config = dict(
    n_layer=9,
    d_model=192,
    n_head=6,
    n_kv_head=6,
    head_dim=32,
    d_mlp=768,
    vocab_size=2048,
    activation='tanh_gelu',
    norm='layernorm',
    norm_place='pre',
    norm_eps=1e-05,
    positions='learned',
    qk_norm=False,
    attn_scale=0.177,
    bias='all',
    tie_embeddings=True,
    parallel_block=False,
    init='normal',
    init_std_qkv=0.0428,
    init_std_o=0.0101,
    init_std_up=0.0428,
    init_std_down=0.00505,
    optimizer='soap_variant',
    lr=0.0052,
    beta1=0.95,
    beta2=0.98,
    weight_decay=0.053,
    lr_head=0.00844,
    grad_clip=1.0,
    warmup_steps=200,
    schedule='cos',
    final_lr_fraction=0.1,
    batch_tokens=65536,
    seq_len=1024,
    doc_mask=False,
    train_tokens=251800000,
    steps=3843,
    dataset='wikipedia_en',
)
Each number is 500 + 40 x the weight over its row's rms, rounded and kept within 0 to 999. Layers, rows and columns count from 0. Numbers have three digits each. The size before them is the row's rms in percent of the matrix's.

# down: layer 6 MLP down (transposed), 768x192, rms 0.16, rows 569-697, columns 0-47
# up: layer 6 MLP up, 768x192, rms 0.159, rows 570-697, columns 0-47
down569 089:534511510518547460474493559484520483444494549427476477473515460457510503526512598525463512521456482564518466433430476521521481479589502603464474
up570 087:467546518559488502489510532456427481564479464478497501455511422465487451525533493503465495518565523564514527493506526512507523470509477523443375
down570 078:497501553400524475528448492564539515551500472548532491459493414521439487554518513453556464489447492452504483540465498443483500534447540485481558
up571 075:491487446472486478521552501541456476467536520524520486511497508541495496465557507490440409499563426456510448556544500494552530443507551480518464
down571 078:490542539470488548470482556488529510515522555507572489431519479458568529376502448547530545492485523522455519484563533449492489470410460534488468
up572 095:479447470512550487458510499550531514506527516436450432522510453554487535506505545509405520513424564484457453529523522477561501551520468464514535
down572 086:543495487491552556512410516492509493498513475510482531461472570497487462518496487459464514481563518527543446470467464468494488453494513529552512
up573 109:483553459502509513457472488487410541492529542415507527529503482442501568486502509439548520545509530507481519514516458434523498478505502477444465
down573 087:466474398448544491576495518514498434471494465533497465482496510494487507450535521502443522533484492465536525481524507468525535552484410467500596
up574 102:560538438522478441498487568441586521521525493388531510486532459443501523479485499526487491511501495532474500492497477466479434460546450532582510
down574 097:468502507531438467465505426546442464448473515597540555484544501588492460518456500516493503527497511515552519492504525433528469541572475486467469
up575 102:435479458509463503545505603605542497487495462496511494505487487483471581532413502532489450454507499510496473529512522496528531518494537569550534
down575 097:421547526535468508429543539550494488478514455485536484518461516545509567534455450553455479517423535531406537506539540563411515496452480488520526
up576 094:438522513531483429505513480472472443515526514531446514470534483493427411524430518544491512510391531509531420522477477502487493493514526473584548
down576 096:514544517504473493470556481557447470491479559516494491530522367477419498474522421508504487478533437492446581531469520500525537512517532482493427
up577 096:509516470454465464493512430462566514491526553567547540463502446476494416438488510507520553462436531511488484504512472517535495472559471449543430
down577 099:522506540484476522566460494453493448459381409490515551537537456522468544516464517509542547510543511564451399489480506453447472543441488529445525
up578 097:555500465501504416526502457531478526475518536456507523490493486438430460485507534454475491485454457588525501484534560514434512503609553428535482
down578 097:509528555506435558508574483521571561551487478504503480519534566516415496439413483507480489484535490472493551561526598584455506495500433553472534
up579 100:519530509509487484544458497490575472490570484584433454445531551532439529505512502524468468510525498469521509537567493501483540498486480457505491
down579 104:468499470463416502541450560427582494525534491489445460534476478451419515502442529470490553411526508494510482491457481515492490466456459540497454
up580 104:495398517472445486483504571501517458545550444570519502527581464521454512495530474547526529438549515483489541547412455583519589515477464468520565
down580 104:501495488521466510529457476495491500426509466439467499555465497528524511519465478492476551541501536512436502536519548520531515505566517448477573
up581 101:494505539522440455484434545442540548538489506476493485524380517481509567515513529587519478573472476491523462579491495545436446580472453523532504
down581 107:502493514472408530530500460467537382489452494485438492492494482476417474488471447447458503496513491529592522546500496490536517458499471573487501
up582 101:487589519473461538512459500431492418573518458497472522392509466488502431546571467474539447446458534503585519517484535559588516457498496498446504
down582 108:510516422519499439482500482513552482478537530464498579464574537465501439590439491489462456440531489528508478464455483503513555445568487533537602
up583 099:509566535465436522451515461445449508489565477448590573595490480533462527547507486521531577492482536528505454484560466466515541524536476498464466
down583 097:401594475484559511449487522543508455450600499534439530514555471495538543437492578503540471496472485476506541563519521553433465542482524558489460
up584 100:477518420546546454516545491489516495571465537555492526580487526541564414581523457543460490435438571593481512461526518501524445522431506465520496
down584 095:480426516512483468511490510474565500493494461563457513583509529520498485459553491518482503481502488496520515478512544511429509516561455525468459
up585 085:477597487481427468552475537422465511491518505483501553600421553502481526487476486485532474517424595546559485471433512476493543567460544488521494
down585 087:587554510553445504558469484473521510530536472462530530522496483507479485512490537453489546464516503525514470476494529463524515491477483462604534
up586 086:497482533490501496531481532503497433470560511468465403564449511502449482485540544467491549535460413568506505475473468509522473569541500483496481
down586 084:549488558516493456497449535528531441542421466448476541556513519474432489521487598507492533513551464471435499455499461480529502566447469539529475
up587 114:475595500565481499487483443520534493499541499484546483439478491534480490541573525596535511450502520511493464463522481535463590483454473515514487
down587 117:503425524452455455474518501457487421423463478482518534465510499459476560434487478504488432467524490460544500516556504525495557525518529548449477
up588 090:489510461464488458474517508464551456548477484494544553509523469561464476484538508459562526511410505533472502443503547455415450501480390523439377
down588 097:530540548511500531492505446529465587540523450540480489438497483467446485549477502517498549528505495525464521527500463501399476473508540547417492
up589 083:517530443446481516486482489538443482497521581451441461532469528523327539500561513540507495487499516547493490508469519482489448486437533486522478
down589 088:530515568444572537518557485490481500455491497519455504506530497445455500501484552508519541441492513470484522461498446416523483541513524508567541
up590 096:518561486548442474496498503581488482497494567494517433512503483488553494464508445493490503562511464563505519506526487474523486545503496494541500
down590 101:504434528501420522493496523489557527499482476545491520497467462450472545471468514540468515511488471546484554482477528516575551515458485479454567
up591 105:401495486497498436525488504575563502477517480510554538515534519564525503504436488417481521466456499509515501509529445460479559528470529455476481
down591 110:512552526423518553595478450515531482486477483507548513504512494475553491488507517509455498458489524472516504522542560431511498462550495548417484
up592 110:601449539492501516515474531459487473542527498514504546524498459542530541541484527442525493507507500463508467521471473520522513441531502534491496
down592 112:440440513470504506520511572472529538476514518565534496531449447500474501543475472485503491483483427558455538450499542584443494477535540481495523
up593 107:465484483547498437470572487442410483517447448552519504583479459529479519505493482476483417566420552450416533477435448489589536488461537494471505
down593 108:505488503498534443571549470539494577493513492496525489595495481456525510460453478527429505484513515477478497471466486534546522449467541476431478
up594 103:529510408541506550515535550476540480483449499452518493566417460540460545496450550484471505539510527496419521484507538447488549513547506546520534
down594 099:507494485479467527470546553557525455527551538531495513472471405486460428521434534519521446551574507545496479493514438558499546494479477487500507
up595 100:564555450517510586501495551491510515575491476526502417476425504477497490530525525530461529536558480560551495453446547434515508411500491524491496
down595 100:470480470425452476427529474462511566470525425504483504539510454554466555530450477518502525522489478482428466529467523489456454552515462524438501
up596 110:431485472496453544534497494426475494464561489526464514490475575474515522493509500499580517487505627427456496445550487510451532525420424462486476
down596 105:511425575483559457445467546474489452454467519493498498464506478501457453501514495517467480471478469561531488567462533542522522502544530510511549
up597 092:508496549489535471476501527603451465465458482579440472567510544582480518508502530433397494511522467515495532454488431486534444431538510471530470
down597 107:453516529485468568487529485508523541455589503425453557528455472480412573506491483474542456551463480565386548394442526552482475565556505515511525
up598 116:499535538501568539482522479463533464501512504565461525487456535530526522501524547454560524456422501498528490448598515435448485443518482525512478
down598 113:473527503458560467514504475517535570496532502516460532447495431508511517510510503445489443552499581431518418530489511538479513532522572556587500
up599 095:534461465440540508528519423518512469488474505548426489537455544536403501554462480426501500492510512502460469495547510488553476529557567536469484
down599 093:530534434420484536544480498409524367515480515465457511486518528508475443527508479559508478547501540499511532443491492529456510502570546559472489
up600 088:565533524451458551487508446496515486486470487536503569505547490501583504530545514464564496601455521475513489512490493515460574453494492555518528
down600 098:551560545556509484598542543510525527524501421448509478499524436487421514453530443570474499489443536442454564471512499491520557512515420479502570
up601 110:494518478482461478509453535477506424549472489529485480527446570489516517455510487498507465533487526465417475478487479521490447456481538538475501
down601 118:455438487542545490531425509440539457490468507507599437565483458519529435474533489445507565523508469471473507499525469485535458477522444483510573
up602 096:450495498547484467524416508478359524515522569480500459490506502477530431501474534527526512537473539602482499519454573561486503539491472515491504
down602 089:571527481401508557502528523489560547404519574512531474491545420571452509579537514534476431476553494446528464503541507456507508483442595492497545
up603 109:458486470454445475571522577468571540574507536512529482441436487492491443573554426492508498508488528534538526481466485411521534439530589421492472
down603 109:523490529375460519508472539418439565531545490500483460554527445478523485408562469547568503420533471535561506543464470517524531455511505481552521
up604 097:429459526553487513511509543520549522488462493505414493482522473433520486492506546467569433496483534535549464532571473506491473520532586530505438
down604 090:504506494470479515495511545480505501363536545513434470513498539481514504552512493491487480513496524452581507490454448549460484493501503463549543
up605 099:553466483502452527488490522531435494460548468528522490598539486536500552501553499496521479496512532498484448511419511502566515509423534434508481
down605 093:471488530581510463476501537490521567489506498461564518434545522508492465477498402560486463478465497565509485432528549479482554446451474528476493
up606 086:507483483460494524541476513505517545543487493467453427552501465549453451476464503443523554497466526454489436499442410488540524503572551546511429
down606 083:576535457499551503514530526510496434477510505435492528514551527413430494504518567525469462513548464522483525415597490440528534444536494506545515
up607 106:378522547454501453486492553458545467481520521464483497503549479461440471540525506443555449457515484592516491509468542515475510474580528514423495
down607 095:467436467466488487479450556500510557492501531463528477541503508606499476522527543533571470498480490502599538473555610476473522434522513482493517
up608 089:473566500496517477505456411537501516512421470522505444478480519452412496495566555489521550457534509570456446495493560424510551462500462569507454
down608 095:440501518512513523472541534497514506492473547474579461456509509544546529471505495497477478514476497478518528462554537634488495501456475515537555
up609 094:515508552502513506559510490440503496482473506491433476494539478558470424562518495486471535498467526572483479482533466479478530475435519491495429
down609 090:560518442569551549516482513491522510501526534512477572447412470519476448421469504470510500573471550444477595509477514481472591501511462516487504
up610 100:509493558595450532531427480451481523447500524476520510497485534512520443533542498454533495482457533448424526522531472429527545492507498526531419
down610 089:578493484464485547576476526478486511503486461529484458495548514504516529502480480566541511502504517538477528502497504524494475497524542559461532
up611 105:491488492538500517543537457506470485521451452419447485552577506573532535415532437500531465510435514585505465471522467496560493451424512585487498
down611 105:509533589489491514547429506480447616492552547502462540502465513523510498541561532485457523522551508477485542491478435504514519553527461507529511
up612 096:525529545509474553541547528476516469451498498476536538468483521573513478466485505480507519491449462516494546538493402517432595501554513507439503
down612 099:450595480535504526484496502496475483443506452498548471488478504511521466614487490523516550482529507547446549468534463461555504546457533446574447
up613 103:446430540556483503540582551513589552488552438556499523560493526528509464443501474480451525587482533470460473522492523503495494496492513494583468
down613 110:498503466517586496465418502397505547542470528434519536475596484528494518458449500514515446493428500514507515428514439533468562485515542543498501
up614 102:475504491510543451498495502510479571600553457450410431476494520478507515526494482498476506476472558473492469520490506474484509497507524542499519
down614 096:510517535507513471510498504547560505555454489431499540582498497540536484463522522567523489509545536473482538501401527483533480458487506502491491
up615 097:498543462559487497528482427512496434457470431411467508476470502492586458531466446416508535474471486535510437458492467528458532535541527542541506
down615 103:526476484515488508450478504482524485516469517501480557458476522527484503540496460467513527531475501484513536437483498554451470537416519439514574
up616 102:518467444570493495553521527477584482522528510469577563471483494519565505494451514532518567479436464535472464596482557457462509483528511521542461
down616 095:513570491507491511450470525524438505463551512577527486448483471450451446532484442489492503382523474470521520466516511586446517469518528593460486
up617 094:587462476578445462537455570551437503546534479392507521525431512405504481470516512508526495537475461471538554489517473524493438532492473518510443
down617 090:501536438496495522547526501487501542473516450429448540531528463469443457590487535507453526469541544490497554513484480518526494491488533537438505
up618 105:513509522512515468551464520539518500499486472493539512389396537543508492480506452463534466513470504409600555475435482517487469450425504498543513
down618 104:512487498485493473504474460465434573430536510485530565392511474477529485529416475579505486477452519520455542470488515491536485519434470493597470
up619 095:523489451530494494508450540527494503487485509477425405509472533500525454509492436532526545443514462537491516446506466629449456549407501462538514
down619 096:553562500533478501526517534494514528521497508445472478475446530552514533562505405416507487492478583482542497515468543475502513463524491429427509
up620 094:505463478492490512588519525517526482503469461447522527503450492500430564508482555568543455547472476520470443472501513518467518514552532526483532
down620 093:482645503574516585521467473481473477467539585548493507532454532445489487556477459501499507540516512526558537548519490508482559519560480505560474
up621 100:539547494469467479518492517539572530496457526560430478576498406488500460448456501455516416535475528545504533460424485508493486488460505584573501
down621 099:490496509504561533514486433454470491513524465559476483495380489574510529498550583513451573508490524504506510611513567466505419502512510469512454
up622 096:508545489519484577456434573493494518483481433585498435525445486450464479464501487495522503584491465483482541546465485502473498518527508511511580
down622 100:473503521431523419489477449510409488540527478493507483562517547486564513476491412456465485416554505512512508452515443488519529496365490495450472
up623 113:583518442490492508468511461450604517588526478547495520394541565568462543500483469495510476473400518506434517499504481464530492535492478445589512
down623 118:489524441510517471465487507495520604491496546538480539496471558530512483505502486554504519426458489461530563432540479515461528515468549405471492
up624 114:535453475445506526489529473547442541472529491469502496439453505501498493527495531467493481534479556478474484506574550452542548470570602489476491
down624 127:509472473452465555503506478527490518516573488554489482537454517535492497516465487454467556414442422533558477450574466504562478531556496420527462
up625 088:535536348546604454516514505526532513530497482471535498502553557482510466521494438539432514474514504553509542451441485523476574496519557499508548
down625 087:496447461537498557560602508506449433506468498467523485498484494522386555450500559500534486529513515487508478464457523520585537467497492447543505
up626 103:495536511498449474493484474502486502507534500562454500483502480466491504569555463563554511488509456458547499459444530544494534478501471500503534
down626 105:525503504448509480524504541466410469586447540483516387527504499504576513479536437504434507488557530528519546501501497454556476515481506510509474
up627 106:579488455530425486490487483410389443457512444500482523486568480527472537504499541501454514472495495525437486529577472503495448526496474527510527
down627 117:566493492542524506393532500475474566446497662449498460526465535539507525483501434496473394530528494594511485579509460491463485501471512470513546
up628 104:468457563550501467481510455514449538527493473465529555425478511537552557479474480479483521447371504501493500470542498490502535471552461482523478
down628 104:481452452503529558550483497476450542511563493563492436545582578545501489478452521430488562526517547463427460460496473445526540488481520475522425
up629 099:562462452489556489464508551514455437544524454479538534521509473479544456550511547432499589561501541468447541489480591528502415492486562502551493
down629 102:545507587448478578466504523508556462517480496482558491483461537569476540484486475479582513470440547549531476531489457406457471549506424465489492
up630 109:524393480522495522489518441557543488539553463485501556536439458544533462537572485524492429453442534419439469499493514506484542513435527476482515
down630 102:462478556511453452508460539456512564512478547520480476558504488474513573555491486517468490509570544500483513401484541511484521499435515478472486
up631 110:453474495502500459449563481555585532517536506457479506488503503504489474508485494515519497531536550485501544477478544482468465445504504497505504
down631 110:515526484462557455476401407504539500476478486492509472534606518412532531436517513544547483487509539506503473491487497558506533530575527508519461
up632 115:573427526545421461421524441443536517469536501470471572539619495593439499554434516515560514481531495541505487487489511522562494479469554472473436
down632 107:538515419514481441501499549482489507514540499527480511470561491447431534542568513559640530505563521489545481433475498474490499462499550517459425
up633 091:476492473466514506526492453476532506442520462515494541557546494452459519489493580469423469529494492510525501619521530553480461518472565540445512
down633 095:480479487504450583493498484530494483414599503505544495461534490475521577520498505523556492466520496522476505483512550533505555526525488403468455
up634 108:566567633497543450521469548538512498565604522459453567448490462508478507517517493474514487456466519441448500451524515502555459501532503454459551
down634 106:486430539478530510554494453465542526538482530509480575488533455564532583504521462497575493442528454450490532487597534427544465527475538490447543
up635 102:459556481507531503510449526495485445522525489437436544491522489482527514424445535472553516487461488524556467530529438488551480505510481504406522
down635 103:493540541524519541525474488445487585548542525533588493499507489526455508496506511527511572472444489490531519494531495495426520514577478548538499
up636 099:494529462498544539548553489473522475528525471471456422539519490532497495438444479478556494541460494535549579511474469534535472546493493462455517
down636 105:516495541471517515556541498447455474491506430572462492525521564488529480543496417457476526497541482544496512467457549529524424558454460419467543
up637 106:493522505424527431536527504504433454549545462560493551499447461487455486515530466491488456514512557456561530547561564451533481477502537500464482
down637 095:450482481503515520480564478475446457477469518533538444519500469462489523515527481444542554470416491454510486464496486567562525495452547488511612
up638 101:504562520442521566535493522445581463496501447480482534502505526483465490481528586514521488517512507464483500446525542510512536567571485502499458
down638 101:531461513567570511504477423437454523534482537554563447430505442508486548480470636527523500518491485459420512441450487536543563500459492503507480
up639 095:534566419476533492493500549522501479514493451491569467494400461582529497501459502484470556477392468494428401420517472486508473514493471481434495
down639 094:498548490484496419505477477484486536491446487488535495462524604530507545480522481495552487424548477499517566521480522477448507420530488510536541
up640 102:511492518492513466430535438473541508493531472611497458562495528492520486497514485463561473426506533468557532556570448498514510463474513495593506
down640 113:494530439531517479547512529514451493500545480466474536524459492485491546483536551523485517492521512566491540538550487492532489503460498492521463
up641 094:504437509422556472579529571562458505453549473521509514513497517543512543456472482480530491490550522478521556486589482537547528525441546457529517
down641 103:561502534458577430461485470442526509524548444535531502541530449526481577464483541507483411420500474486554531513478517491460493494584434503407508
up642 091:523520531466430504476496443478463511506491495500527530487482518419535597501463499439494401493447508471488496569494548486522496493533519483466494
down642 093:510473485526488497493441560495522466625519488546512499493528469389486448475454516583533467484502486529524500440524452516454533438524526512580510
up643 111:472499570469490531485389605494445478533450567556495476513565512518515470533571511580484502497456471552469476530434441442474494496503568527515530
down643 118:458386521552502542441404527527502433525521517523541456455568514488481476474498598558488496554409432563433519512506465492483492481531565551449476
up644 096:462468539492524439489451494520504540547516503520470512478479559453418474447551495480464511522430495538536558451460471577552460511498509447539465
down644 107:562579519514502422446567461522450525502522573559456522544509451480463510503512473536518489469507500544508466515448557508538484488574500491461519
up645 099:512422494531544545541451476525508456506527515544530541510593545450549456470498516479582511464511539530552462465440472507461514534415489477489467
down645 102:548551587437573455494505527538512482482512506510470482496488488521577486492476490519435490423443474457436484468484497545512512546566497518551434
up646 100:462484460544432505571471488534505463560570476481450514530540491565489511452446506470560532536507498521471423459405496464576454543460547492452483
down646 108:485551488509472477562479435434493513475554502397526569445516444431531566520423504459479478486470464421477459527506571491490467510501487454500496
up647 094:476483506550469506506513549441476480539515485476473455517557427559429532507481516405509503458502501506555547532559512519471574434561550478512611
down647 091:530523600502563500448448469549527514486520510522530527507563506597548456477561529419506474447537523438447472510496527461493499456512473475509560
up648 112:611399473527497507490508516573482495502500526528549479523472453500412464527449529494463542503522483575468542492538457397496475461535489535485501
down648 120:526524508560493443524510461478469524480516483479491499500518462495503491486536555514502533457471536567439522445525442516507473539560514550456539
up649 107:540554473513495592563484513524462448432507540506445492473490545470484532497446520466510500506456518482484495485389447535464548530448515476446536
down649 107:479497507459475533471504506552556544430439494493510496531484490551474500491523511484467472515485470455425588536515490480551550546394532541476472
up650 098:464571508515431497527464582529468511503553545486541459468537487492531398521537491555509489460471435493529491427500480582467626458570487452489468
down650 092:477467559500532401521508473534465503547397487496447495439437556511414509528478470471480470445497539498430465522474519534511438492489595469468484
up651 097:482525512581503567568434490446487553506473503516437447521524486520481481427459484545513500452458518512464500511472517516544487524529445488510479
down651 102:548443531485445512453529532483436511501499521455528538545512506542489447493557485527478485480496437529501501494525459482488517563508480466498477
up652 098:510492516510471537567492454524511535493512453476482532523472479475522520520511506448504500530499501527496488569445484470476520614483496539444443
down652 102:558549540456474538432520500455517489498523493444493517477558527499456518516544477575511480480522520545505490466475431512491548416488498476521526
up653 108:535466507498463502481514569516436472501483461552505529560566498462537522488516477439558466511468505533466452461514517444514524504442472551509460
down653 097:505533511509454510465483571464517514496526495571464488518519455480582510402486456477523569521412518480555540534484543475443547517527458572546532
up654 094:544503424459428468481521511483499462510531506505481492538558484505511441444500478519560571479546558410464477473526472475490589500512562533518535
down654 104:601512521459532507420509493512530512491460474456546491513556516514478467414472556434532400513565457508493542520555516514523521499488568481581455
up655 107:510504442429562518538414534550484504539515456573543563450520389437460556529562495460504554502470508487466509468492511477471491462513487520491521
down655 110:477503485470502565449458510516476475498522490509481481505518553477516470541453503451452536546520536572562488572500520512462526572577484472476496
up656 095:486473547505539518470518481530564494480488490588481530453531496566408487448512579473444493500543441478518545489506554454536499529512537538480492
down656 089:531552485556558422565428538495503493573496460564502549505458502433542524528540463490553443463475448446527484551514469509546537488462477463538524
up657 098:548524508524508515522493531515570519537483480517544460478424498581465511533567507535429484447505513409519492513517503506453537448446454470443498
down657 099:425491443520508419560518481525461486486523457549509516554511499496511506553501480486477518453492559556570513499527408525576544532523477514479433
up658 103:549506559506497528494517422447494512491542584557468558503456544453521443491456514492545447535487481545544467577503500549489556495469512477488555
down658 098:493424550515529495455498494488447564463424489414476525437521425577529521504448461472451489550541463502490433525489428504535471441521521494498502
up659 105:563548514523542508575547483496487464548512498499552489473552502483452466507444533513512469340476480528500509499499496490510506503470566528518438
down659 109:533448545511549523496509617445483499495447486538441507484466449473576503448509536473500506524582455528548544450475484570494483434522497599518482
up660 089:594485490491481498545514489486444431557439476499552475533461562541415412487510548521517464467519461544455460508464440543481460427464537474446510
down660 092:474507470500507498517549612503448444499505559443402561477523470470540458545534535458471516477511495488492596564515554538440494511428491482558484
up661 103:527483431498497481510525501448517548479533412513481475485484514508480569541484514597483529522448511466561506532479476516504524507467508559456528
down661 107:497464552541536444463482453524445481469559502481461461545507560486541527476525471507524465458524518508472478475520468545536495457491455490470446
up662 106:512399433483502493552446444451596505544483516492532540454541493481530546469482486460499464493486522467539484474505526458565551574531499503583505
down662 100:471563477440510508495518593535526496537486534501449446535547568504540443484540475496473488467484480510576469529513514481459420519505453488582394
up663 105:459459510471524461461474505471537490534515395493495478508501509512494566483502518423534567522494550497543532535448605551541460507468493561465494
down663 109:404644503514464435471458476532554473512513540511462537443542516511573480494516520534538516481509550454491539455490461441461433472538447550515511
up664 100:546534484500448488488563460469492442535509458504483497501573521522453457516469464538518529465566460517569445472456507506462530578498527533533484
down664 102:543455527448544487521422512528479424532545529509575485493494507421491529503506492496437496426493391499529526490567497486537491489472495511488470
up665 097:508471492524506488440530478560497432498450503506500462505481568521493519494516529478478484440533522530524472551507534568553521499504460463492476
down665 088:497540488482497467493533425503529508589512435506524509526517477473502575533468540448497549478480492492551490379524564540476455458512492511461457
up666 099:537520521505488610463461533469513498523462564520522484465470496432458526523434493405467530619508511533445483509495549626430551468460513467509446
down666 113:493556475440470436510476497495484515488503559459448497534566515553502392477642465447455514532504553490468484454408512489457445444535509503507553
up667 100:502587395522451517476619493519505485562462527517493489547558521473457445511462524529485457416452562473455504450519514435507499478460496419560480
down667 095:455436494468544550495424537479515477541552447499549540526549518493475481517440560511536521488508520552452515496498530556517533503512485506508395
up668 090:483535483539500540505566444493505547536517524529466472546543574468439518479478534503447414533500521606464531483418502475523495512466534492525494
down668 106:457462509520485546503476546534567508523488489535491509550520577476548506483445511468540464494513546572486521519511515471431487438560531511498501
up669 098:567505544465546453523489569484459547493487522489453491499510481539521512470545510436561429487418583494505507452556534552403521538469474515466501
down669 097:482481481520493530457498474470511513454473516524558498465468445493497538525460494507535495498570456538497493474573469545524482510448494532544475
up670 103:522492436484552520493474573537491501508476532493491434483484495553548495504498451494529514518509529553463504564487514442537461527450505471544512
down670 096:521567508460482555533485559435562507543505514491460537552535418456481464519521539519519507557537517515467562520512464503434467480541466535491477
up671 103:454471450537518494451443508506477516529514493461486479525464495520508405466518555530578468456510529570465533474529451535352549506510480537480595
down671 099:496491504514468501479522580501482479530503526492492474497554495504537475486516477454544502513524478462535434447494492521493475449531463438404503
up672 096:519477472488446475513545511512474547505515478472469446408485428401532577513539489517462514506449466473441466499491465533461535542430485496548433
down672 104:606461469572422514528572498477504450545505547541460491480486479486593539598483464468444496487525452482540526474399452481498531503462507508545433
up673 102:528472467559533449521566509558543526517533528527515532457471529520516501500520487541495499416523471474468555480458518469512490502472492505528509
down673 097:574494498437545471503473560426513468511530517545479582476493474515413482599512433506552494545505495433526430479448561484435461451543524544458535
up674 101:567453523575559557558472524478484523507518455514504492537486563467505573485581512480515493551508492541410507518394546473499481447500578470507504
down674 104:394444551465492414504386483471449522442491471458524431531468498518520467479442487522556485509523559510512500503516469512430462525496541449570524
up675 106:443479433507470466470470548487497574521516539545436494499472487539466554596525519436470514519495511518480511469474479553505419464546438509497459
down675 101:507535541455517452558511382453523487465462545505542473542543527509516517470533537532450484539466432558500483515538517585520530503526545535481495
up676 101:519576509541556503483506503465527536562471517469424466412488481528509495488439497447465475532430516520507516461472521439496452499486447457506484
down676 102:448441520482531411482472494544583534456551519501389590506492547553467508518502528519567534476456482491482504514529541471477447499486461489458479
up677 107:578536422471481502502424430525456536494593492531513506473553460472449476484521608441497474536532477552460455504505463439471423518543498511487495
down677 101:456400510442546536506567505457470470495476498489508469592459529533559533442523496499416484554463546509541556546495531556477551409500460461509512
up678 097:452508483500489487525486488537503447478515501502470594521523476524497545513413467473509484532468454487487571577502519560525469482537475497524501
down678 104:468520538460459531575600404476578544493537433505455485526453528475512529488495501486437517540527480575579459537530453544529472505520493454502482
up679 104:528568448462471478486510501530462444507525475495521468476504477507536515447502556428562446530475443488510461464570485503547485458464512475475503
down679 104:502556515490539481507504401519582472446581528497493512502528472433549457525506489593435540497567544496471536531550551475412483474448458450407543
up680 090:480488502508494430594608513504528545581499479472539473579511504446429521524502384478562478474525524443517493522416517540551513538567469539508509
down680 094:466463459467435602440529471507552517511559433526442572526534467563548547593572504534449493521492527562518491553540480539462497471533481432540526
up681 103:535504440601584498554515538494483440502471461493434499560522565535463517438468522495542501476511558454409466533568507442520486511552528543511472
down681 109:543510429484536523463532542448500534540480529411503534435522554457506418482509488525494569441454484489543505518488529401471451451506558569558507
up682 089:532624458497458495495472551457516486492464508486582546520597491502471463433505505484468544451518439513492456521491565445496508498544537500493486
down682 094:514529559479472554448501528415460513525469502475442488462535526494518535552523490522536486470520566414545531418451426554473512558515471458489481
up683 097:550514496534486502484569515476450489466491502468515519453508531487490532425540462519530532454539531478562521547515520477522537599510482574466529
down683 085:519486484494497535491517518483435510553543469516497458567451471544481467470487602489585455467495508585488456448497484485532474466437510504494462
up684 100:473450520501486539525502537482451477515481527429505456465494470427413497507544482454613516561481545497541474478489504497519510526525559566502521
down684 095:514535533542489483440544522469568512567404542545432611577569437537512443478530521460496524474459568442529542474579510541565489486551528589526529
up685 102:572462504523485468516498477477498428522539483483471446535458481552527523495503516486463483429502503516502500539501589526468532444543539563508508
down685 101:548492497506469532469486461495456401495493439495507417474472439481477536534518441509463456463501510462537574466514515542490426587487445465526569
up686 096:546528504509445480410393440546578498599514532523527511467525554534430503499535423471463531539475500513473522522456537457549481482471591457531511
down686 097:492558428535578581411517437507528521577541558492510535497529567482554508476501525489548491430477531475505495435499495555550565512479470519451495
up687 088:460534495490513488467405440547511479453514496449475486570509457489508497481481454494491542544486454424567473513479513472529483526547525535539420
down687 095:463483496467496441567528561514482518491473554444493557483506518448521521517474562497603508458521546532505511532428516528437516457440510482579572
up688 103:461534496455622431535493490498546466481524493512539418467531495548546537468497539504540395504559476503495440478458544508554524507519510557508447
down688 103:477448501545428502463554516490426542438479490485524506396526478487485577453476499478526577442485494518581504516464517486493535558435463531512464
up689 096:467526553482480507581511589475502469546520425623468580479459470495500493384482464427515524520505567530492582428446534483536472523511528483524500
down689 105:546526464486524496503478515409495502439515522518560472457442491421477423455512471493527500449510518526476568479489511494443410504619453472446488
up690 096:450507520492506428475387497461463448496474474538545490524477571524530506484510480450527482500517534547463544488501554523540585525623495495485553
down690 100:427474535480448502488427486554511445504467464458488604534528484450499541514469534553502541472531521524446500493493505557510460564591517542521502
up691 102:486483565509466525442498552523537559491544479454506520537514437450439492560514504471468607460503552562488530428543511465441453479483524435481519
down691 108:513517449469507404597475480479524515483488500455574502441529507484518525518419571513503438449517504484470458539520487459549517502504507544491442
up692 106:569549495519547398511458533427442507473525474572391492447480570486537544501496470486503547509484546542498497537525564533487462520522552496479506
down692 094:558495448488563428535491519532531585523513485466482477604519451473457454499512466542553486412464549454510485485469456447466501507471546463561500
up693 109:588543426517528459435538534452493500463531572559550505474465512471459428466490513412497537535485506537511466475440479563516562525491553443503525
down693 106:518418504498480505517471515500538462507536497461508540547471439514421475516399564544486477500488447496564484548480564463492467521522590505576428
up694 090:560431538517478387510507469486453459522546491563494504447501485550489530506565473503528516487575525519477492538498489430522509467571537626430494
down694 082:513496484483441507574486527486498530504460476450522520539527491527507526453519515549508507541504489534530434441503460490507496495452524469509530
up695 082:474404538542501486555500568509536505466571486521492501450486482506483456524494501517478581520497432466549512510498567556500510498526536491450559
down695 085:469478534495521493531572507502438438512533508469570468475563487434465468493472469549478529481498500476458504388485479503513510513420458507492450
up696 108:472521511498489475470458537416534411453429486521500485488476405571486533547446509546514547519438445424486530467544502505473510513524508570511578
down696 102:436463540509610627492494526449529521443498520402520555504421527446539485547554510481503527528550515527453506518561443472585452470489522458507564
up697 095:593500489500501487498525547465482517455541515493479474478497496505484527504539540500519436423505466488519564478544535500577473482436533450502460
down697 096:513436449466553480561516552575487436444391524501497525450495526520466494548445501473560443541471436519557523449483481490502503426496437485529488